{
  "num_hidden_layers": 10,
  "hidden_size": 576,
  "num_attention_heads": 9,
  "num_key_value_heads": 9,
  "head_dim": 64,
  "intermediate_size": 1728,
  "vocab_size": 8192,
  "hidden_act": "silu",
  "norm": "rmsnorm",
  "norm_place": "peri",
  "norm_eps": 1e-05,
  "positions": "rope",
  "rope_theta": 10000.0,
  "rope_fraction": 1.0,
  "qk_norm": false,
  "attn_scale": 0.125,
  "bias": "none",
  "tie_word_embeddings": true,
  "parallel_block": false,
  "extras": ["capped logits"],
  "init": "trunc",
  "init_std_qkv": 0.024,
  "init_std_o": 0.024,
  "init_std_up": 0.024,
  "init_std_down": 0.0139,
  "optimizer": "adamw",
  "learning_rate": 0.000786,
  "beta1": 0.95,
  "beta2": 0.98,
  "weight_decay": 0.17,
  "lr_head": 0.0113,
  "warmup_steps": 492,
  "schedule": "wsd",
  "decay_fraction": 0.704,
  "decay_shape": "cos",
  "final_lr_fraction": 0.0,
  "batch_tokens": 131072,
  "max_seq_len": 2048,
  "doc_mask": true,
  "train_tokens": 953900000,
  "max_steps": 7278,
  "dataset": "wikipedia_en"
}
Each number is 128 + 24 x the weight over the matrix's rms, rounded and kept within 0 to 255. Layers, rows and columns count from 0.

# layer 4 attention key, 576x576, rms 0.0336, rows 509-511, columns 192-287
[[128 131 121 110 133 123  44 195 144 142 123 167 115 139 143 112  93 122 128 144 128 111 128 156 141 141  89 153 145 106 115  78 165 112 163  87 111 141 124 166 165  71  90  92 148 109 161  66 177  81 131 181  94 147 107  90 112 152 128 110 102 152 152 133 126 183 109 107 166  98 130 114 145  90 151 150 113 122 172 134 141 132  81 103 132 166 136 159 116 127 140 123 121 112  86  59]
 [122 114 126 116 132 174 107 126 151 146 143 151 173 119 115 132 165 120  98 151 135 134 129  93  76 154 140 122  64 127 169 121 150 136  81 132 152 133 156 146 135 118 115  91 115 143 104 196 116 133 164 155  75 186 134 121 143 136 103 154 122 110 107 113 140 119 167 141  63 133 100 106 147 161  93  69 159  86 132  93 131 140 161 147 181 112 201 143  86  95 124 130 107 162 119 163]
 [155 106 110 147 147 151 139 105 137 182  93 147 145 150 136 124 118 106 161 150 140  96 101 113 101 189 168 169 119 139 100 170 120 107 139  88 148 130  77 136 146 105 107 138 100 155 175  83 118 158 127 116 105 110 107 120 100 112 121 123 111 115 130 117 132 123 133 153 168 134 122 111 142 108 131 128 128 101 136  90 136 121 118 162 148 147 127 189  95 153  61 121 124 157 142 140]]
# layer 4 attention query, 576x576, rms 0.034, rows 510-511, columns 192-287
[[ 87 147 111 147 122 145 143 106 130 119 128 100 103 138 145 111  92  77 103 153 151 141  88 130 135 150 140 126 134 108 180 114 123 135 170 109 165 116  90 128 101 212 127 156 153 138 110 110 139 124 134 136 119 138 103 109 121 122  85 101 155 152 133 136 131 169  96 130 113 116 164 134 148 127 120 131 154 143 140 123 109 101 105 175  94 176  82  86 164 140 129 113 117  89 156 104]
 [176 134 138  73  99 140 141 143  89 164 164  90 162 148 157  80 133 182 103 145 105 163 135 137 151 119 129 150 104 152 121 114  94 164  93 115 115  98 139 114 121 152 120 142 143 121 123 166 137 155 161 163 172 122 138 128 127 119 144 142 114 137 144 134 130 132 127 102 116 123 149 178 145 162  94 127 145 132 115 137 113 139 145 154 113 130 124 149 152 118 185 117 143 124 140 140]]
# layer 4 attention value, 576x576, rms 0.0353, rows 448-461, columns 192-287
[[133 122 132 128 116 156 112 135 142 115 160 133 168 101 146 156 151  82 138 130 116  79 144 108 151 160 112  91 122 155 147 108 162 133 148 102 108 129 119 107 168 138 141 121 135 126 191 154 119 179 132 148 133 160  98 126 143  94 142  58 133 138 108 119 154 110 158 125 104 149 150 154 123 180 139 176 145 110 178 121 117 114  98 122 124 132 111  82 167  90 119 130 182 140 128 115]
 [136  54 148 140 119 145  97  96 124 156 114 130 184 142 136 138  99 147 143  98 140 103 162 133 169 119 134 127 105 144  85 106 174 165 112 124 113 158 122 105 153 178 121 105 129 142 151 112 145 159 159 110  84 125 146 138 132 132 125 164 150 136  99 168 103  86 102  77 156 123 151 122 139 120 156 123  96 126 119 151 149 142 127 124 126 131 111 148 166 125 155 149 126 146 151 130]
 [158 123 116  88 141 129 170 140 127 103  83 114 152 154 134 125 108 140 108  99 127 141  97  97 158 135 199 101 139  76  67  93 135 153 141  96 133 130  96 104 157 154 114 125 108 148 108 161 183 161 148  83 126 136 117 142 116 116  91 109  98 125 112 119 158 120 103 121 118 145  99 190 170 116 161 128  99 151 139 131 147  98 139 122 130 120 153 130 137 143 108 114 111 104 142 160]
 [127  87 138 132 119 115 170  99  88 134 113 143 137 166  90 157 117 134 123  82 117 135 148  84 132 135 133 130  89 157  91 128 104 147 138 101 104 146 144 145 125 143 170 130 113 133 131 126 115 130 153 133 130 123 138 116 131 121 103 139 118 118 125 129 109 121 112  47 139 169 109 150  82  90 151 129  84 145 119 104 111 170 113  52 113 133 109 126 104 125 132 119 114 119 139 131]
 [181 171  63 105 154 149 146 149 124 112 152 141 129 139  95  67 168 102 117  93 126 129 134 116 124 105 154 116 153  96 142 156 116 139 159 130 141 145 147 174 120 108 149 136 121 115 139 114 155 123 166 154 135 134 106 119 146 112 153 127 100  91 117 126 147 128 153 155 153  99 136 104 128 173 150 113 134 125 109 111 136 134 154 145 117 162 138 106 130  54 156 144 111 144 104 141]
 [162 124 100 167 121 106 108 175 126 139 170 136 161 158 103 159 117 131  83  88  81  93 117 114 169 105 171 143 160 177 128 113 133 111 157 118 139 158 122 155 129 105  96 113 158 114 105 165 108  95 167 115 168 151  92 149 130 125 132 125 133 160 116 132 125 110 121 142 126 134 108 157  90 100 163 120 116 149 136 124 129 149 110 123 123 151 140  82  90 222 144 118 113 110 120 118]
 [170 120 127 122 108 122 138 162  92 128 148 125 130 146 135 137 140  99  83 116 113 119 129 136 134 129 128 141 141 150 127 130 106 119 120 160 130 119 147 140 141 138 163 156 103 136 112 102 154 122 107 123 101 119 142  63 127 106 147  94 137  98 148 121 126 155 154 136 141 130 142  80 137 136 138 141 152 101 141 142 154 141 112  90 145 109 133 108 182 133 107 102 120 138 143 114]
 [145 128 111 166 164 149 151  93 128  95 150 109 118 154 145  91 169  87 126 115 157 214 133 143 115 144 125 135 151 159 180 134  91 125 165 164 117 156  94 157 105  97 128 114 163 150 177 102  99  76 128 115 104  83 136  80 125 115  80 152 148 112 129  98 146 141 141 146 105 119 117 101 123 152 127 101 123  97 115 124  96  99 123 107 116 137  85 116 132 154 145  84 146 172  53 127]
 [ 86 114 113 122 110 121 147 129 107 127  94 150 147 102 119 125 108 130 127 132 118  84 103 131 101 126 107  86 127 110  94 108 141 101 115  86 103 119 101 126 102 147 112  84 116 177 154 137 123 107 156 174 108 134 140 130 127 102 136 165 109 108 119  99 174 107 115  77 122 106 110 128 155 238 159 184 159 143 161 140 134  68  90  85 114  74 163 102  94 125 120 136 138 147 111 112]
 [108 131 147  86 171 123 146 138 129 116 146  95 171 136 113 122 125 106 117 178 126 172 126 129 116  90 124 153 152 137 121 142 129 143 147 121 100 157  91 117  93 103 176 120 156 128 158 136  92  82 146 149 118 104 117 111 123 111 125  74 168  81 132  94 180 137 135 121 161  97 109 158 127 113 137  94 113 131 136 139 134  89 115  97 125  98 118 130 118 158  99 112 116 145 110 138]
 [113 107 138 102 117 175 120 157 139 126 114 135 153 159 138 143 119 166 141 151  97 149 129  54 149 123 149 151 143 107 176 127 107 117 110 128 139 121 122 122  71 151 140 141 143 126  86 181 123 129 152  85  98 128 165 139 119 103 100  83 154 117 173 107 158 112 154 140 160 117 158  76 185 124 103 129 139 112 118  69 180 144 135 156 143 110 133 136  92 120 124 126 130 170  82 154]
 [ 84 143 125 123 166 128 153 131 148 158 181  94 167 116  96 173 137 102 166 139 161 188 141 115 148 135 179 148 129 165  84 173  87 183  93 143  80  92 113 123 142 122  80  87 165 153 115 137 134 132 121 113 142 123  98 113 145 103 109 195 105 147 147 123 125 147 150  97 159 152 117 139 134 107 149  61  87 129 125 113 153 137 149 185 117 119  76 158  98 124 111 125  94 132 145 119]
 [153 140 131 141 139 124 108 156 138 128 187 120 132 103 181 144 121 125 117 151  72 103 147 117 132  68 135 112 184 128 167 105 140 150 126  92 141 161  86 158 125 107 163 118 106 142 188 133  79 118  97 148 134 135 116 118 102 152 131 108 161 133 141 115 145 107 150 139 100 144 144 138  84 192 147 168 175 187 112 120 123  77 141 140 124 118 151  66 145 122 125 155 135 117 131 119]
 [114 114 105 165  90 101  52  90  92 123 170 149 109 126 127 118 126 120 153 134 112  72  96 146 168 160  94 158 134 126 133 105 174 145 141  87 158 136 114  85 120 171 116 139  85 163 204  99 160 135  90 135  90 151 173 118 100 135 162 133 116  74 123 140  99 161 134  69 140  90 132 134  67  88 153 184 102 167 103 144 150 113 121 120  97 112 103  99 143 136 187 142 106 143  55 151]]
# layer 4 attention output (transposed), 576x576, rms 0.0361, rows 448-461, columns 192-287
[[129 117 111 133 130 126 155 124 122 133 123 196 109 138 144 150 141  86 110 123 102 102 141 113 100 132 111  70 134 144 119 152 117  94 100 137 148 166 110 157 143 115 157 123 141 115 122 122  79 148 101  93 147 165 112  96  87 134 146  93 154 118 144 130 122 142 143 161 129 149 157 138 124 170 135 171 178 166  72 123 160 118 139 149 166 180 132  94 127 122 111 163 153 123 132 153]
 [144 109 129 114 132 144 113 101 196 131 139 172 160 129 105 132 123  85 141 101 115 121 149 155 191 134 142 106 139 131 133 118 152 165 119 113  91 113 119 131 145 151 114 119 141 117 128 134 135 173 115 143 105 150 115 141 131 164 136 172 161 145  75 122 124 152 129 108 109 154 135 151 144  95 149 119 117  94 141  81 143 142  92 135 107 150 116 170 134 183 137 162 122 168 142 107]
 [137 154 103 113 158 110 125 124 125 119  86 122  91 189 103 170 129 161 175  95 116 103 123 114 157 129 189 138  92 124 108  97 105 152 111  98  79 120  81 141 163 136 118  92 132 112 119 124 154 152 151 150 111 112 108 122 125 133 130 103 162 137 140 140  99 131 132 126 107 115  98 130 125 144 118  94  93 149 106 101 110 109 155 125 165 168 133 148 125 163 102 117 131 123 154 174]
 [131 120 168 148 119 146 127 104 156 122 110 130  97 115  82 111  79 109 110 130  92 139 127 125 113 125 139  94 127 107 128 124 175 121 133 104 127  97 131 131 150 118 106 124 101 138  98 125 117 125 181 156 107 119 145 116 220 117 117 155  62 123  93 101 125 122 135  79  95 165 163 145 137 101 158 131 113 123 124 142 104 124 144 117 120 138 138 117 106 121 143 151 110 160 151 107]
 [160 162 119  99 112 141 148  99 100 150 148  94 132 131 144 143 162 104 158 121 151 134 157 165 138 103 113 134 154 125 143 135  95  90 114  78  97 139  97 131 171 154 141 143 109 116 125 130 120 125 161 136 106 133  96 106 102 149 138 142 119  88  76 181  86 160 111 141 158  99 134 113 117 139 128 114 191 108 114 109 156 101 169 156 159 128 150 150 163 142 126 135 156 134 130  85]
 [162 123 135  90 120 120 132 147 105 101  92 134 115 117 133 113 128 136 166 160 101 114 120  77 135 128 146 163 146 134 130 117 159 177 143 137 126 123 129 121 101  99 118 141 135 147 156 122 159 144 147 127 141 137 127 127 173  78 138 135  97 120 125 116 175 132 122 133 121  95 144 156 107 108 172 136 130 130 128 124 101 114  98 139 111 164 164 164 118 142  66 105  77 127 118 118]
 [144 104 137 119 137 136 121  54 128 124 122  98 135 104  96 132 108  74 113 114 119 148 133 130 140 150 145 154 174 136 123 102 119 107 122 126 149 148 141 128 132  99 112 139 130 123  90 141 103 125 174 131  97 145 136 140 201  93 117 111 118  74 118 149 150 106 132 134 152 162 110 108 117 142 138 161 119 163 160 125 127 114 136  87 103 140 128 123 125 134 116 141 108 139 131 115]
 [126 134 105 133 156 130 153 126 133 131 131 137 184 135 162 112  83 156 103 142 165 118 147 139 123 123  93 120 120 148 114 166 121  94  96 107 103 145 129 117 154 145 163 132  75 108 141 137  68 119  96 165 125 109 145 155 146 114  93 135 147  89 124 102  69 153 186 105 149 120 167 126 130  92 177 137 127 127 114 151  96 119 179 147 115  78 128 133 145 161 133 132 139 103  85 140]
 [ 71 146  70 121  94 135 151 149  86 117 138  94 183 122 105 117 101 144 102 148 129 102 112 136 100 131 116  80 112 127  94  92 128  98 144 107 154 115 146 111 111 161 130  63 153 120 139 134 182  86 123 122  95  82 165 158 139 111 126 115 140  88  84 132 110 120 115 141 145 116 107 136 107 151  87 122 114 150 117 122 156 115 106 146 143  87 128  79 100 130 183 121 147 119 120  87]
 [120 129 128 106 181 148 100 130 154 117 134 113 138 153 107 109 115 165 149 164 115 175 136 118 137 161 135 121 143 144 122 158 151 144 122 128  55 139 115 111 138  92 104 112 135 137 120 111 115 113  97 170 164 120 147 161 169 117 125 125 131 152 190  96 164 143 103 142 129 118 109 130 105 104 122 162 122 142 109 150 118 108 139 124 163 110 136 176 155 123 113 133 108 147 137 124]
 [136 145 115 160 107  98 104 123  96 119 135 154 118 144 128 130 145 166 137 122 168 168 118 104 143 126 113 166 137 126 106 112 103 117 116 139 109 100 118 158  75 114 172 152 106 109 132 123 130 141 115 121 105 103 138 136 149  95 113 118 144 111 177 139 155 139 147 196 185 140 112 123 121 153 119 164 107 122 127  91 153 142 124 128 135  92 111 134 123 126 116 157 122 100  86 136]
 [127 106 161 119 160 126 144 169 120 160 137 138 134 142  98 168 106 121 169 111 135 142 132 121 163 132 183  67  94 129 131 142 113 184 107 125 117 128 158 114 120 127  99 103  80 136 144 135 149 124 148  86 103 168 139 204 156 154 101 139  77 136 178 109 171 142 131  84  95 131 157 184 127 110 120 118 112 131 131  99 146 108  82 149 140 106 127 186 138 134 117 134 101 120 106 110]
 [142 132 114  96 152 138 143 101  82  99 120 118  99  70 152 138  98  97 146 149 123 149 149 120 144 114 146 130 139  99 110 131 138 188 149 114 149 152 134 134 111 120 156 122 153 150 141 103 135 112 107 132 101 116 127 138  94 125 111  86 121 122 101 115 126 112 108 117 164  95 148 141 112 130 109 120 143 142  83 177 115 107 149 162 160  96 157 114 145 108 146 154 142 152 141 125]
 [150 154 102 120 129 135 113  69 123 126 111 135 122 119 159 125 135 144  96 161 123 132 125 138 130 137  98 137 168 122 138 141 102 114 128  69 124 141 111  96  83 149 116 102 113 124 149 137 100 145 168 150 135 132 154 159 156 178 147 106 106 110  65 105 109 117 136 128 135 159 148 100 121 110 152 132 152 155  75 119 135 116 145 102 136 147 148 136 149 163 154 154 158 136 117 126]]